Weights of a small GPT-style language model, trained from scratch on English Wikipedia.
Size: 9 layers, MLP 768 tanh GELU, vocabulary 8192, 5.77M parameters.
Each number is 200 + 40 x the weight over its row's rms, rounded and kept within 0 to 999. Layers, rows and columns count from 0. The size before them is the row's rms in percent of the matrix's.

# layer 4 MLP down, 192x768, rms 0.0758, rows 0-54, columns 256-383
097,151,185,160,199,178,240,210,188,227,157,188,182,188,200,215,178,202,224,209,231,161,146,196,202,201,179,281,160,219,149,235,216,222,179,168,221,223,213,193,212,208,231,221,186,190,221,229,147,91,110,179,210,157,150,218,191,218,202,241,220,170,81,205,213,86,188,225,196,193,178,172,134,227,193,134,162,196,211,183,151,212,155,174,182,145,233,213,219,109,229,190,210,220,239,139,226,252,162,271,259,252,215,188,157,218,166,187,112,240,190,274,125,165,162,185,201,231,161,150,221,226,130,165,159,205,169,204,230
101,201,234,185,195,194,209,207,194,244,206,242,222,223,205,198,118,210,214,174,219,225,137,215,215,203,231,178,220,314,231,150,178,207,148,218,210,197,278,173,168,196,194,155,228,180,177,233,205,209,166,238,224,197,178,165,170,216,224,309,157,233,195,153,224,234,215,190,273,215,187,202,199,210,220,233,235,169,217,177,193,261,180,216,183,185,181,166,164,231,216,229,195,158,219,202,181,273,196,198,201,177,239,220,235,165,165,234,185,187,184,190,220,179,139,94,196,209,249,183,276,205,272,218,199,418,147,212,171
103,263,130,208,216,193,222,226,201,168,218,169,232,166,180,204,152,207,270,139,161,117,161,219,162,187,187,158,173,185,161,114,189,205,228,271,212,236,262,138,203,132,201,121,211,138,206,152,149,200,244,218,221,230,143,181,222,137,264,226,196,235,268,137,231,272,150,220,182,164,177,165,179,219,192,187,234,173,181,145,155,244,178,199,189,182,182,203,170,204,184,184,184,164,267,172,285,236,136,176,234,247,221,187,172,161,189,235,199,228,210,222,169,179,169,197,193,220,197,228,189,226,179,174,163,169,159,200,170
109,176,216,200,193,230,231,196,225,204,193,208,216,242,248,222,148,286,279,176,117,178,160,168,180,214,201,139,152,194,135,193,162,299,165,178,197,191,212,168,237,207,266,197,253,214,259,91,147,184,160,191,228,232,195,238,200,281,231,190,194,233,129,226,269,279,153,233,163,255,200,200,185,187,237,264,182,205,229,139,179,225,150,231,197,200,196,164,163,217,193,201,165,231,247,202,224,234,134,239,208,226,190,236,238,227,197,126,196,154,210,215,200,154,175,188,221,262,176,198,189,197,168,134,196,151,169,207,264
098,203,325,211,176,144,170,212,201,262,191,224,164,167,226,197,217,248,254,213,221,165,201,262,168,213,188,203,208,201,213,174,125,241,175,158,161,187,201,162,195,229,277,152,246,222,218,287,161,219,112,179,209,192,269,232,173,173,228,200,171,225,250,197,226,241,153,150,172,220,129,225,214,233,191,251,218,270,248,217,216,206,172,212,174,196,253,209,220,187,201,230,234,240,219,260,179,219,219,212,225,176,220,154,240,248,250,199,171,205,232,191,219,212,170,161,233,189,204,152,242,150,209,179,162,219,153,286,168
106,143,195,177,196,226,147,160,154,223,176,225,259,218,135,220,179,207,252,159,210,170,222,183,125,178,136,226,137,179,223,179,203,216,175,185,208,220,175,227,168,196,145,229,189,187,137,249,173,199,191,169,198,209,213,115,241,199,205,174,129,199,194,180,134,231,238,252,147,265,174,230,195,191,137,235,147,159,156,109,159,221,165,150,231,198,235,208,166,207,179,182,166,261,240,149,177,197,278,238,235,214,253,212,167,240,201,202,188,120,188,253,222,169,216,174,227,132,177,190,160,173,108,208,203,161,213,226,170
100,237,231,130,249,241,243,201,245,244,184,203,205,231,204,191,163,80,125,164,280,199,161,124,278,181,192,222,182,241,191,213,193,92,198,160,190,174,186,201,240,183,205,184,250,281,176,172,170,201,171,217,189,184,195,194,154,247,183,236,161,198,194,172,151,207,180,187,263,198,238,216,175,237,171,191,150,159,191,261,140,197,275,187,164,222,200,219,169,167,174,234,142,211,146,279,247,170,213,224,252,122,250,202,216,212,151,222,223,259,218,221,229,178,204,157,202,188,247,245,181,174,183,186,239,120,176,180,91
099,271,186,95,178,179,292,169,172,189,195,252,184,254,224,244,199,172,189,175,177,269,186,162,238,220,236,265,225,201,249,262,232,273,241,129,123,150,216,173,221,224,203,189,199,203,202,204,172,193,201,163,197,196,243,190,183,268,160,261,214,162,209,234,193,199,194,192,196,264,278,234,212,197,280,222,218,231,160,121,195,206,207,138,238,236,165,170,286,182,216,161,167,214,178,144,198,191,361,220,178,259,147,139,204,203,87,178,129,218,121,237,167,228,242,157,195,242,238,201,272,267,220,189,230,217,149,176,254
100,179,179,197,181,139,188,135,215,206,194,195,160,148,243,208,177,237,185,232,228,185,255,248,213,176,232,243,186,209,171,206,213,237,281,228,182,224,203,220,172,184,275,216,160,231,130,251,288,201,210,172,218,293,139,232,199,207,229,170,226,286,182,167,270,158,198,255,174,184,130,131,159,183,251,220,221,237,180,196,185,161,180,197,195,171,234,166,221,220,237,145,210,153,230,148,248,210,200,170,161,255,197,248,255,295,346,182,238,230,165,257,162,199,308,192,246,272,148,177,235,160,191,181,207,163,192,264,170
099,151,155,195,228,216,140,124,153,182,226,148,219,196,222,180,241,222,177,192,200,142,222,163,162,140,247,183,152,150,176,181,216,247,178,193,186,207,189,162,211,185,205,183,166,228,138,141,236,308,195,152,238,219,197,167,209,100,194,179,234,238,224,200,189,205,240,252,176,181,140,232,165,148,135,269,154,145,201,193,165,195,180,140,213,222,213,220,113,142,199,176,199,212,163,195,258,168,174,194,183,176,182,231,181,208,255,217,240,201,195,179,152,233,188,169,172,242,185,198,123,297,153,200,222,201,146,247,225
106,259,181,243,125,232,205,169,156,175,128,245,226,159,176,118,224,210,137,225,271,233,224,178,147,216,218,97,248,229,240,163,235,245,238,201,176,200,144,199,224,242,171,261,242,230,213,211,210,226,178,210,218,277,266,264,207,180,166,204,207,227,192,203,165,219,198,205,196,183,176,162,176,147,283,203,214,291,163,176,256,199,184,250,202,221,197,210,263,179,171,270,237,213,252,184,130,246,131,146,161,155,201,215,208,157,200,217,179,197,255,233,232,236,217,193,219,234,252,238,217,151,259,194,238,219,226,186,212
100,320,246,114,164,207,207,205,92,174,116,200,188,237,253,212,215,117,136,142,156,201,203,215,244,192,303,208,162,165,249,278,233,157,188,111,190,185,135,165,209,213,189,264,184,223,193,237,208,245,203,106,130,251,164,173,216,227,187,158,225,186,222,228,280,172,199,200,143,133,209,196,190,124,193,209,110,223,178,191,228,192,221,181,240,223,243,208,152,192,200,155,234,182,201,223,173,173,227,215,216,100,167,175,202,198,213,208,152,283,212,226,205,244,219,244,251,260,179,229,163,293,152,229,281,209,199,237,257
095,199,156,196,266,193,135,197,230,114,194,189,239,290,185,168,182,155,206,224,197,269,201,153,188,179,280,166,186,223,171,200,133,216,175,185,229,192,206,155,197,224,264,221,140,226,192,204,166,131,224,259,224,224,185,241,193,235,247,196,84,193,237,257,244,121,235,200,209,167,178,188,259,152,200,139,212,209,165,187,221,208,173,209,210,160,217,202,182,260,232,215,244,168,197,191,223,182,218,256,202,246,165,119,203,213,184,208,129,147,192,145,207,240,214,214,150,136,142,221,174,232,182,168,153,172,226,243,265
103,187,155,213,215,205,182,180,291,128,143,226,158,177,219,236,220,136,103,205,114,191,189,112,242,220,164,186,221,199,231,250,184,238,214,220,257,214,144,154,172,181,185,228,183,222,169,196,200,152,228,143,120,244,120,226,121,243,178,163,178,152,231,245,238,153,234,188,211,245,212,189,179,152,147,191,141,269,198,242,221,174,225,235,211,206,196,195,203,229,260,177,290,234,233,176,169,193,209,185,207,259,140,141,187,126,197,230,250,208,261,178,171,230,249,225,169,186,198,272,195,212,209,184,227,221,236,154,221
100,274,203,230,233,232,158,145,290,252,181,152,251,248,253,264,213,190,177,136,196,244,155,246,176,179,287,159,201,246,185,195,225,123,165,67,213,250,142,150,229,221,214,259,140,207,138,260,279,191,198,150,214,227,210,187,203,196,143,185,175,206,223,174,252,144,200,141,152,190,216,190,172,152,301,221,192,235,199,186,217,197,236,234,238,182,227,181,213,157,219,200,265,174,176,254,115,181,179,280,217,80,179,205,252,216,228,208,229,196,162,158,244,143,157,187,152,267,231,192,145,195,243,190,160,202,241,236,165
100,260,236,193,223,190,178,187,73,270,160,192,217,178,172,226,205,165,151,242,151,156,240,231,109,187,153,243,245,187,209,206,317,230,227,241,206,193,210,155,178,198,221,193,257,179,158,226,202,229,217,208,196,222,162,245,183,183,172,206,204,255,246,225,221,216,190,233,197,198,163,245,233,216,161,243,212,218,214,252,166,195,187,200,257,219,202,195,276,134,131,235,232,184,298,135,201,215,244,246,195,240,179,153,193,187,235,206,254,195,209,128,138,186,127,225,186,160,191,260,236,258,187,196,185,229,206,207,132
097,226,241,230,152,287,200,213,217,176,211,196,193,214,264,207,197,261,221,196,237,207,145,147,181,206,119,186,180,204,179,156,230,205,179,159,192,215,214,204,205,211,204,200,176,227,212,169,184,190,286,210,166,155,177,208,203,306,235,153,164,190,171,227,254,224,173,197,198,287,231,128,177,213,226,199,178,181,205,198,218,214,218,197,209,239,195,177,189,233,250,210,136,168,152,244,207,198,207,219,209,117,187,199,227,112,174,181,279,166,195,251,188,210,223,195,148,174,212,170,196,205,195,213,218,211,258,243,104
127,148,154,120,145,166,204,208,246,171,187,218,206,208,168,140,188,170,159,119,138,274,267,244,189,144,223,213,153,130,142,239,173,219,139,154,196,168,196,180,205,202,157,240,185,218,116,245,152,231,166,181,233,190,72,212,147,154,170,90,203,185,182,158,145,198,109,132,144,236,192,194,149,272,174,182,131,249,138,136,152,112,175,205,196,233,169,75,201,174,171,193,193,189,247,249,169,211,175,183,160,310,222,245,202,204,165,198,166,268,201,174,147,133,207,168,248,276,182,148,178,206,223,223,162,119,190,258,213
090,174,204,211,127,266,201,179,176,162,181,237,213,169,184,210,174,212,129,251,186,224,244,191,204,232,135,184,171,230,163,153,166,235,173,222,197,140,270,173,223,199,239,234,202,211,181,280,182,155,222,216,272,238,147,192,235,295,202,245,195,215,196,184,251,198,141,162,302,250,135,251,192,129,185,233,192,241,150,219,185,214,187,251,201,172,217,177,197,300,236,215,190,201,149,225,249,265,220,193,203,169,241,171,180,218,176,205,274,163,163,165,191,284,217,196,237,177,263,245,221,233,162,184,202,220,230,194,245
116,171,183,244,245,159,204,198,114,271,280,229,288,198,150,119,168,174,140,179,175,306,192,133,187,224,210,245,231,188,160,210,152,278,224,249,226,233,225,310,236,224,203,180,187,142,202,185,193,242,156,241,187,148,232,198,236,200,177,181,220,150,163,205,227,151,196,136,153,152,255,194,329,265,177,170,208,246,206,92,196,195,134,161,195,210,254,236,166,208,202,276,164,162,201,138,227,163,168,186,220,191,218,60,142,66,256,140,193,62,187,159,218,152,178,217,177,146,199,219,238,200,174,237,219,235,168,270,188
097,195,133,211,264,214,207,219,122,240,244,212,160,205,202,210,158,167,161,194,252,126,105,76,143,230,231,113,154,238,216,130,219,170,184,243,92,147,267,236,163,244,161,180,211,202,151,270,280,147,192,254,246,230,186,225,158,199,255,245,205,142,171,194,260,225,207,283,234,169,193,192,244,174,139,200,213,127,211,123,183,185,94,207,111,195,186,223,199,223,227,207,193,168,274,201,212,167,207,118,244,242,296,239,215,75,201,202,177,213,222,179,175,146,198,147,184,164,245,163,218,187,267,244,196,202,163,161,226
100,141,139,211,165,224,140,212,113,148,238,231,178,225,190,212,189,197,175,215,224,223,197,199,221,182,158,261,279,123,190,213,165,113,208,226,213,136,237,188,156,230,218,156,165,151,201,225,211,173,235,202,209,178,156,197,231,175,205,170,230,167,237,166,130,196,192,113,217,115,208,182,223,240,154,236,215,167,245,217,268,154,178,212,149,202,220,179,231,229,186,169,222,202,184,234,251,184,190,191,289,141,291,160,210,157,197,181,227,189,229,165,191,179,301,183,213,112,169,119,219,118,185,215,181,180,129,218,223
098,106,216,175,165,158,243,201,270,244,179,228,244,221,155,251,190,241,207,174,73,261,181,207,151,129,242,160,147,233,214,167,199,132,216,201,257,206,237,187,138,213,100,200,244,202,185,265,190,223,219,205,237,186,207,206,218,143,149,219,176,247,181,225,81,256,189,227,171,201,238,252,173,182,216,233,203,164,185,170,222,168,234,164,165,229,166,203,181,113,246,174,280,149,228,166,273,160,132,213,173,187,181,168,201,136,153,192,259,144,212,156,224,189,190,250,150,241,209,195,183,252,192,171,158,141,216,293,204
156,183,223,132,169,213,167,185,258,180,217,210,240,247,204,133,254,151,227,185,241,213,99,215,243,175,173,219,187,175,148,170,210,179,157,251,179,186,229,133,175,167,151,243,152,188,249,185,179,131,230,253,224,171,204,164,176,192,263,108,273,217,187,193,208,213,126,240,156,239,227,197,174,209,146,198,226,273,205,189,212,139,120,197,189,135,216,42,253,200,213,244,123,215,216,163,226,187,200,198,193,177,210,153,219,180,223,246,235,139,271,219,151,195,167,98,168,131,205,199,164,190,153,252,172,167,228,241,172
100,194,193,170,150,134,133,181,142,222,184,99,117,152,169,236,241,209,186,191,181,204,224,188,158,192,203,133,195,232,176,219,228,170,282,185,224,192,221,229,240,181,157,203,203,174,277,163,174,149,253,198,162,223,255,236,230,177,240,200,159,226,189,209,239,279,196,125,192,196,196,232,253,190,219,230,212,133,140,240,173,188,229,208,185,144,187,183,102,183,154,204,263,191,218,224,248,141,179,212,204,110,198,172,225,193,181,203,172,222,141,179,231,205,222,265,182,198,114,156,179,279,160,184,250,177,230,242,158
099,169,206,125,140,212,155,219,146,159,211,200,173,252,197,214,198,189,138,182,282,199,254,287,123,186,147,219,176,176,182,238,147,136,195,168,151,202,228,236,197,179,169,172,161,152,214,227,98,265,233,241,231,194,148,215,180,264,180,213,245,172,197,225,167,183,182,237,185,148,239,266,251,259,163,147,261,184,225,188,173,224,107,226,184,196,177,168,212,259,267,276,187,185,156,193,292,222,217,260,162,209,253,219,220,215,219,205,213,189,168,231,175,231,185,180,173,204,213,158,221,218,189,234,260,199,216,153,226
091,180,247,140,178,197,211,229,195,128,274,154,153,161,167,245,251,145,181,205,191,179,213,243,272,214,159,259,209,179,213,174,156,174,189,94,194,162,116,177,242,207,147,194,208,177,188,133,173,207,231,142,175,177,120,191,229,215,191,160,254,215,143,221,209,227,261,240,161,161,159,302,164,236,242,213,214,195,175,208,242,215,192,170,178,263,179,223,190,251,197,216,217,190,199,172,236,228,162,194,190,243,198,241,187,290,142,180,311,187,256,257,184,201,272,198,216,214,204,174,168,212,135,193,305,221,241,251,278
099,253,196,187,255,207,155,186,212,269,289,242,203,211,229,262,221,164,211,212,281,197,193,145,214,215,172,301,207,170,181,273,215,236,186,162,198,121,127,176,162,179,236,158,225,255,236,185,149,203,235,227,259,217,217,202,182,240,154,199,151,228,177,203,243,186,176,126,211,183,178,185,213,183,160,169,209,231,155,218,164,227,210,212,234,226,146,275,234,199,174,258,163,194,192,219,178,195,290,198,125,208,159,173,181,228,241,217,198,198,175,222,167,183,197,226,109,219,236,257,208,169,146,232,108,184,257,154,170
094,246,209,196,173,227,249,242,131,253,245,188,212,228,183,264,225,186,178,207,232,182,220,189,223,252,177,187,242,251,228,273,193,138,219,251,154,214,198,150,197,177,225,222,205,176,205,231,199,200,234,189,154,225,249,204,87,209,144,175,204,134,158,239,171,115,216,169,181,234,211,166,215,204,253,189,233,162,198,113,188,165,198,160,182,268,240,205,216,206,175,163,221,174,220,138,197,206,120,262,214,184,177,201,195,185,107,213,130,193,237,250,207,182,155,190,220,254,187,305,194,192,225,164,201,209,263,197,160
096,176,184,194,191,173,176,193,149,224,202,226,146,216,177,290,187,199,144,153,219,151,316,169,222,194,111,158,211,184,186,175,242,191,228,157,206,181,217,294,196,182,114,203,278,153,238,255,223,207,199,235,225,139,206,194,221,84,127,196,255,134,213,198,261,204,182,213,241,69,200,244,220,185,294,191,209,152,245,185,148,189,242,189,161,186,135,195,136,126,255,193,175,214,221,217,169,199,203,167,141,180,213,148,174,237,201,185,237,228,234,139,208,142,242,205,232,204,196,291,227,180,135,196,197,247,222,205,209
098,173,83,218,149,228,175,244,250,197,187,193,208,176,238,147,169,228,205,190,165,135,206,212,141,203,156,138,221,225,173,167,205,220,199,195,171,217,204,281,222,180,217,200,216,169,270,175,221,173,335,213,178,278,220,141,167,111,238,148,183,169,200,230,125,245,193,244,163,263,261,138,197,180,170,207,186,169,208,146,198,239,189,260,211,199,189,177,215,295,157,192,225,228,106,174,216,169,192,201,180,206,137,252,223,229,191,166,184,316,144,210,162,196,146,186,192,212,182,104,214,240,194,169,221,201,171,186,250
107,154,188,181,211,204,185,326,228,170,205,224,250,150,231,215,219,203,219,204,249,207,170,153,194,256,170,164,208,244,243,186,120,188,163,180,124,236,169,282,214,239,199,223,162,198,213,199,185,207,165,235,235,179,132,174,144,181,163,116,204,159,229,208,182,223,243,226,109,195,157,228,209,263,166,165,176,252,218,63,238,222,177,149,246,184,302,181,164,196,228,218,176,203,149,198,194,153,245,180,279,240,256,178,231,299,209,183,204,159,197,144,251,189,250,116,305,105,189,249,219,195,148,206,220,215,185,199,148
096,180,200,239,215,141,192,196,199,214,169,148,238,181,289,268,149,206,198,175,165,102,206,245,214,211,224,152,188,200,162,173,255,194,172,213,180,214,253,245,143,194,193,175,184,176,220,215,222,175,234,205,192,251,219,117,97,221,139,242,224,226,147,165,144,100,161,184,221,273,199,157,152,296,180,158,232,168,202,111,175,220,186,234,219,195,127,201,185,230,204,166,153,193,218,146,186,188,251,217,210,222,202,205,177,261,236,261,239,165,217,175,213,232,198,190,230,182,195,209,185,164,293,172,176,190,203,246,128
106,115,232,203,212,200,216,230,210,222,213,205,173,195,205,192,289,196,181,242,192,241,234,171,247,276,150,280,223,161,217,244,146,158,200,241,164,210,216,210,207,188,193,178,262,247,220,217,231,214,225,223,287,247,215,229,216,168,196,179,199,221,239,250,188,165,163,232,196,223,204,196,203,148,213,243,222,139,257,216,206,169,242,261,237,184,173,219,207,175,170,238,268,190,132,207,204,293,184,207,184,260,221,272,265,164,245,246,198,268,131,228,238,229,145,236,190,193,253,212,246,179,167,257,226,233,292,224,238
096,214,221,233,267,267,179,205,217,235,158,210,154,173,181,181,188,242,282,190,259,211,241,168,161,221,186,207,251,229,224,196,233,237,209,277,230,265,176,221,171,177,159,213,242,242,217,156,184,192,266,234,183,242,200,160,205,176,196,210,219,213,233,156,277,230,204,193,237,108,213,202,155,134,201,239,176,95,246,214,217,177,240,256,195,167,176,183,170,158,164,200,230,213,206,233,103,134,178,90,194,172,148,278,170,140,226,220,198,220,214,188,184,225,148,247,188,279,196,197,209,275,228,197,208,210,225,240,195
100,156,231,205,176,217,189,268,254,247,267,159,174,178,191,150,234,164,197,171,211,155,250,192,218,147,232,183,208,181,199,240,183,242,163,140,146,179,191,223,243,171,213,211,201,198,169,161,199,210,253,231,146,160,197,221,190,218,250,166,217,165,229,156,204,192,201,226,216,271,193,121,231,183,165,147,232,224,173,282,195,169,242,209,227,151,217,204,207,214,183,226,240,203,153,184,176,195,239,196,218,172,225,231,197,221,229,208,247,193,235,322,162,273,149,194,187,178,179,198,223,200,133,271,163,203,222,343,172
099,188,243,208,236,214,239,171,156,203,209,237,156,194,183,218,298,181,197,234,200,208,214,143,159,215,209,147,284,182,239,231,232,236,229,188,252,210,190,231,287,179,230,215,191,266,247,195,221,145,251,236,229,209,229,174,213,107,220,174,228,260,254,204,119,227,212,208,219,150,147,225,233,186,197,222,222,186,195,293,217,122,204,204,192,220,169,208,213,191,169,209,181,240,155,198,128,222,193,210,208,207,253,225,245,242,194,212,237,249,194,156,205,235,232,191,121,247,249,229,186,150,159,176,233,192,233,235,202
089,207,162,242,233,139,195,184,262,198,221,171,162,201,150,182,135,190,243,200,144,203,173,206,194,173,134,244,268,210,236,110,185,204,194,247,159,149,193,223,203,160,248,168,192,205,249,177,156,201,135,149,183,185,161,180,227,245,194,246,178,225,132,142,239,227,221,264,176,240,241,206,234,188,226,221,239,146,254,175,215,193,243,187,141,115,185,211,232,202,192,195,186,218,223,181,237,220,219,167,286,228,224,169,171,230,332,115,158,164,158,171,196,98,192,203,218,220,195,189,239,166,199,227,162,222,144,220,173
100,216,237,208,194,206,216,257,179,169,233,202,198,219,241,168,201,197,170,280,255,176,199,174,221,222,139,171,165,211,265,212,259,106,197,254,204,221,163,166,246,264,208,238,195,190,251,213,167,229,169,235,243,242,235,249,178,179,170,225,120,231,212,166,209,171,218,184,223,160,263,221,229,194,192,194,234,247,203,139,258,196,193,213,195,268,190,194,224,263,227,176,197,229,153,120,254,198,221,309,214,237,241,164,166,159,166,178,180,205,192,238,210,255,208,216,186,167,265,246,229,142,251,182,208,218,217,217,236
093,308,183,254,262,138,139,257,326,165,168,182,175,183,221,214,242,211,225,226,206,187,111,146,240,229,205,178,235,206,200,269,206,174,239,218,212,197,191,225,202,160,192,206,193,190,165,224,178,200,207,212,194,213,291,225,215,254,181,193,233,208,173,160,191,242,198,291,233,162,190,223,213,216,205,132,219,226,192,253,198,205,139,173,195,121,195,227,212,151,179,201,239,177,202,188,152,229,124,270,217,146,224,180,169,188,288,266,270,227,201,228,161,223,156,212,215,231,191,177,194,180,181,167,113,191,253,251,146
095,203,180,209,251,173,225,202,220,232,190,224,138,142,223,204,251,166,255,206,215,248,314,237,239,262,240,160,188,185,221,236,162,204,199,183,220,221,202,249,284,214,265,198,215,241,205,229,200,184,288,131,171,193,184,224,232,175,206,181,213,206,192,195,210,150,224,218,239,220,195,216,206,195,218,173,192,258,188,254,193,156,191,267,320,183,231,188,274,205,172,204,284,257,250,140,234,182,286,222,114,166,177,200,289,164,193,146,124,209,173,129,182,217,228,206,165,265,286,164,200,165,251,210,251,220,264,224,202
096,218,220,196,218,213,257,131,211,173,216,239,170,188,183,216,177,133,212,134,209,163,211,212,220,129,236,149,114,200,211,230,195,130,218,210,138,138,205,263,176,214,224,223,245,281,210,166,193,189,141,210,225,138,184,204,209,170,189,143,223,210,187,223,223,149,216,222,186,287,186,248,187,189,203,132,220,196,134,156,164,196,230,200,143,168,239,235,224,228,209,208,253,208,230,166,157,215,281,248,168,243,147,122,254,221,260,171,247,238,233,235,217,149,270,242,222,217,214,272,220,195,137,202,268,170,180,173,212
098,258,212,179,216,195,221,193,235,196,220,234,218,113,210,177,232,227,192,241,204,215,185,241,206,169,228,303,244,241,214,177,267,239,159,216,328,155,192,265,175,170,174,193,215,169,140,243,229,201,158,182,197,223,115,170,199,222,159,170,177,174,183,212,172,90,189,185,191,182,178,205,216,137,154,165,199,196,244,107,216,213,207,198,211,202,226,165,224,246,163,231,142,179,191,147,170,229,190,249,157,126,211,190,168,139,220,162,233,301,221,142,167,203,261,215,162,192,205,210,238,166,200,205,214,199,230,204,151
098,210,156,203,214,216,193,186,200,155,179,229,197,219,172,249,223,149,195,225,206,185,201,157,200,129,149,244,282,165,176,171,144,254,173,233,164,149,240,187,235,209,219,215,159,223,199,211,189,118,194,212,178,170,275,222,230,178,292,237,237,186,232,223,190,181,224,205,248,122,227,145,235,206,216,208,199,188,161,225,220,197,173,190,220,207,266,201,134,202,211,164,235,248,166,176,192,119,250,197,234,211,127,179,173,136,248,213,182,89,186,166,194,206,237,196,190,198,168,217,267,174,239,146,216,208,183,198,236
092,179,179,192,244,249,244,158,115,197,160,215,198,154,202,239,226,208,222,178,170,177,205,180,164,250,166,191,150,191,201,224,166,169,211,182,203,199,195,267,173,193,245,253,184,208,192,149,201,216,168,183,234,121,173,221,203,231,181,224,193,166,216,240,191,187,206,99,226,270,144,187,296,266,184,207,212,240,97,202,222,207,189,189,212,168,281,192,246,238,276,224,158,198,213,191,189,187,217,229,103,244,214,101,220,161,152,222,197,175,183,247,217,161,240,248,112,204,187,189,216,180,125,194,237,193,149,257,179
103,154,258,228,181,212,252,245,161,211,215,203,175,171,207,261,195,302,192,150,108,265,136,153,198,198,193,185,245,216,208,208,162,198,220,231,232,207,184,212,191,287,186,208,265,249,164,243,191,247,144,205,242,128,266,209,196,268,203,180,227,163,112,233,161,231,194,274,153,324,202,168,178,189,211,178,229,175,130,138,236,201,236,202,216,233,214,183,202,151,244,230,185,124,195,218,152,189,230,197,266,101,212,264,259,167,185,236,184,239,209,189,237,194,192,193,186,229,242,155,197,154,153,209,231,193,150,214,191
097,227,201,167,157,168,204,152,188,225,206,215,206,225,130,244,150,215,277,214,265,201,199,283,149,196,161,219,178,205,117,176,244,216,148,174,185,239,199,212,180,240,158,213,205,197,207,206,184,251,162,209,222,134,171,185,128,219,178,164,150,170,198,185,122,249,196,132,179,232,205,184,136,202,204,224,195,197,210,230,200,212,170,207,243,254,149,243,180,209,173,155,217,223,217,163,240,175,210,202,176,185,240,274,164,220,249,129,179,220,155,148,198,117,235,128,101,162,195,241,179,259,222,182,220,220,106,200,219
105,171,212,268,163,259,192,262,207,245,218,235,234,282,232,255,218,203,117,232,172,168,227,177,202,212,174,142,195,196,209,129,203,222,186,156,210,208,220,240,198,201,242,148,167,179,188,278,253,233,142,248,220,172,230,166,190,224,245,177,229,179,192,185,186,170,260,244,204,178,217,281,231,331,135,236,222,277,178,234,171,201,149,228,193,241,222,242,192,207,173,180,175,166,183,275,157,210,167,277,242,149,200,156,191,255,289,216,251,203,208,243,189,158,209,149,218,150,180,196,230,248,172,222,209,198,160,128,134
103,263,207,247,154,206,162,207,121,199,271,188,208,250,125,198,207,208,235,206,225,164,191,157,274,231,231,168,251,240,223,215,195,196,173,205,188,233,172,215,172,212,132,174,204,207,220,165,234,229,181,193,238,157,301,129,201,107,125,155,241,285,179,190,138,191,226,247,147,172,246,163,143,230,220,202,230,260,250,106,221,222,130,196,215,176,232,216,285,219,197,150,162,160,222,265,229,175,198,196,245,214,164,247,192,160,207,187,77,188,142,62,230,155,219,199,151,161,157,167,157,197,232,223,185,211,239,209,181
098,163,203,305,193,146,186,205,232,205,195,199,254,151,170,131,228,276,197,223,291,178,167,170,212,240,227,198,262,225,224,241,205,231,174,254,217,227,148,119,203,235,168,264,83,215,178,241,130,216,176,196,190,238,164,208,210,177,101,137,173,208,212,203,254,193,201,133,167,189,144,212,220,206,145,261,193,193,218,182,180,170,204,240,172,240,194,253,224,140,171,184,245,204,188,187,168,176,233,187,245,169,147,147,164,205,230,238,188,222,174,236,230,215,201,163,191,249,176,190,221,228,205,139,167,206,145,166,206
095,308,199,181,197,266,254,155,331,248,213,172,177,196,148,184,163,280,128,230,227,215,218,158,222,154,236,298,217,159,153,206,128,225,205,209,255,154,249,195,239,123,213,198,192,201,183,128,114,185,226,198,215,168,194,228,151,268,240,178,137,161,291,214,257,174,197,215,211,336,220,193,268,222,188,168,179,191,272,251,220,240,161,170,241,224,189,215,147,231,193,177,128,154,217,248,147,216,190,219,208,216,229,165,142,183,165,266,274,183,124,201,160,194,215,155,181,233,218,137,165,96,281,217,166,225,147,181,197
094,160,202,209,152,222,179,203,228,172,205,191,219,116,244,155,171,133,230,210,190,213,264,279,190,145,197,229,184,192,152,173,187,285,180,234,236,217,200,205,164,205,174,168,203,128,198,238,179,253,193,199,225,239,215,151,232,206,220,264,134,202,191,149,213,194,164,210,264,216,204,205,179,235,238,246,252,223,259,196,220,216,146,211,191,181,182,236,246,238,211,179,218,216,247,243,194,137,203,186,219,149,157,255,159,194,212,237,253,144,153,101,222,208,179,209,208,250,173,178,186,187,208,211,198,204,176,198,228
096,212,264,223,221,203,182,243,227,201,161,229,252,148,162,171,223,242,241,243,110,237,200,218,185,189,180,188,249,180,243,198,147,243,220,142,189,286,222,208,214,187,259,177,235,249,141,207,173,228,224,231,190,226,185,207,184,117,161,191,170,222,207,251,203,159,176,220,190,290,217,123,191,210,176,193,181,194,219,197,232,166,203,168,237,214,121,227,204,122,232,203,180,194,223,182,136,199,125,236,173,199,222,299,224,234,261,192,194,163,194,201,221,214,224,177,197,195,161,165,200,223,152,211,174,190,235,237,253
153,174,130,244,228,151,177,218,223,179,230,101,240,194,161,158,189,199,143,202,229,180,184,174,167,148,152,161,156,152,106,265,186,190,143,214,131,146,163,221,146,151,201,181,91,135,192,155,152,191,207,188,173,124,147,221,181,181,156,183,252,127,176,138,137,159,156,144,177,123,257,147,203,233,133,138,172,254,146,167,114,148,152,152,161,169,237,182,199,172,151,173,139,158,103,172,124,163,237,179,185,207,197,131,151,192,149,216,176,164,167,225,156,156,130,171,165,214,154,198,161,168,174,187,103,122,177,176,189
104,249,139,195,253,184,200,209,156,264,142,204,222,209,144,246,225,179,247,214,192,230,248,233,141,208,255,155,246,150,206,210,179,147,178,247,188,233,158,264,224,248,218,226,202,201,198,220,269,254,263,196,143,209,105,189,212,214,207,133,348,168,186,234,87,231,192,270,164,129,140,145,164,131,157,242,147,120,230,208,206,174,175,164,237,199,178,185,233,210,208,178,216,222,147,228,236,183,203,191,279,269,156,188,184,224,173,168,174,238,145,163,230,229,199,223,236,189,216,174,200,170,292,142,208,206,199,252,166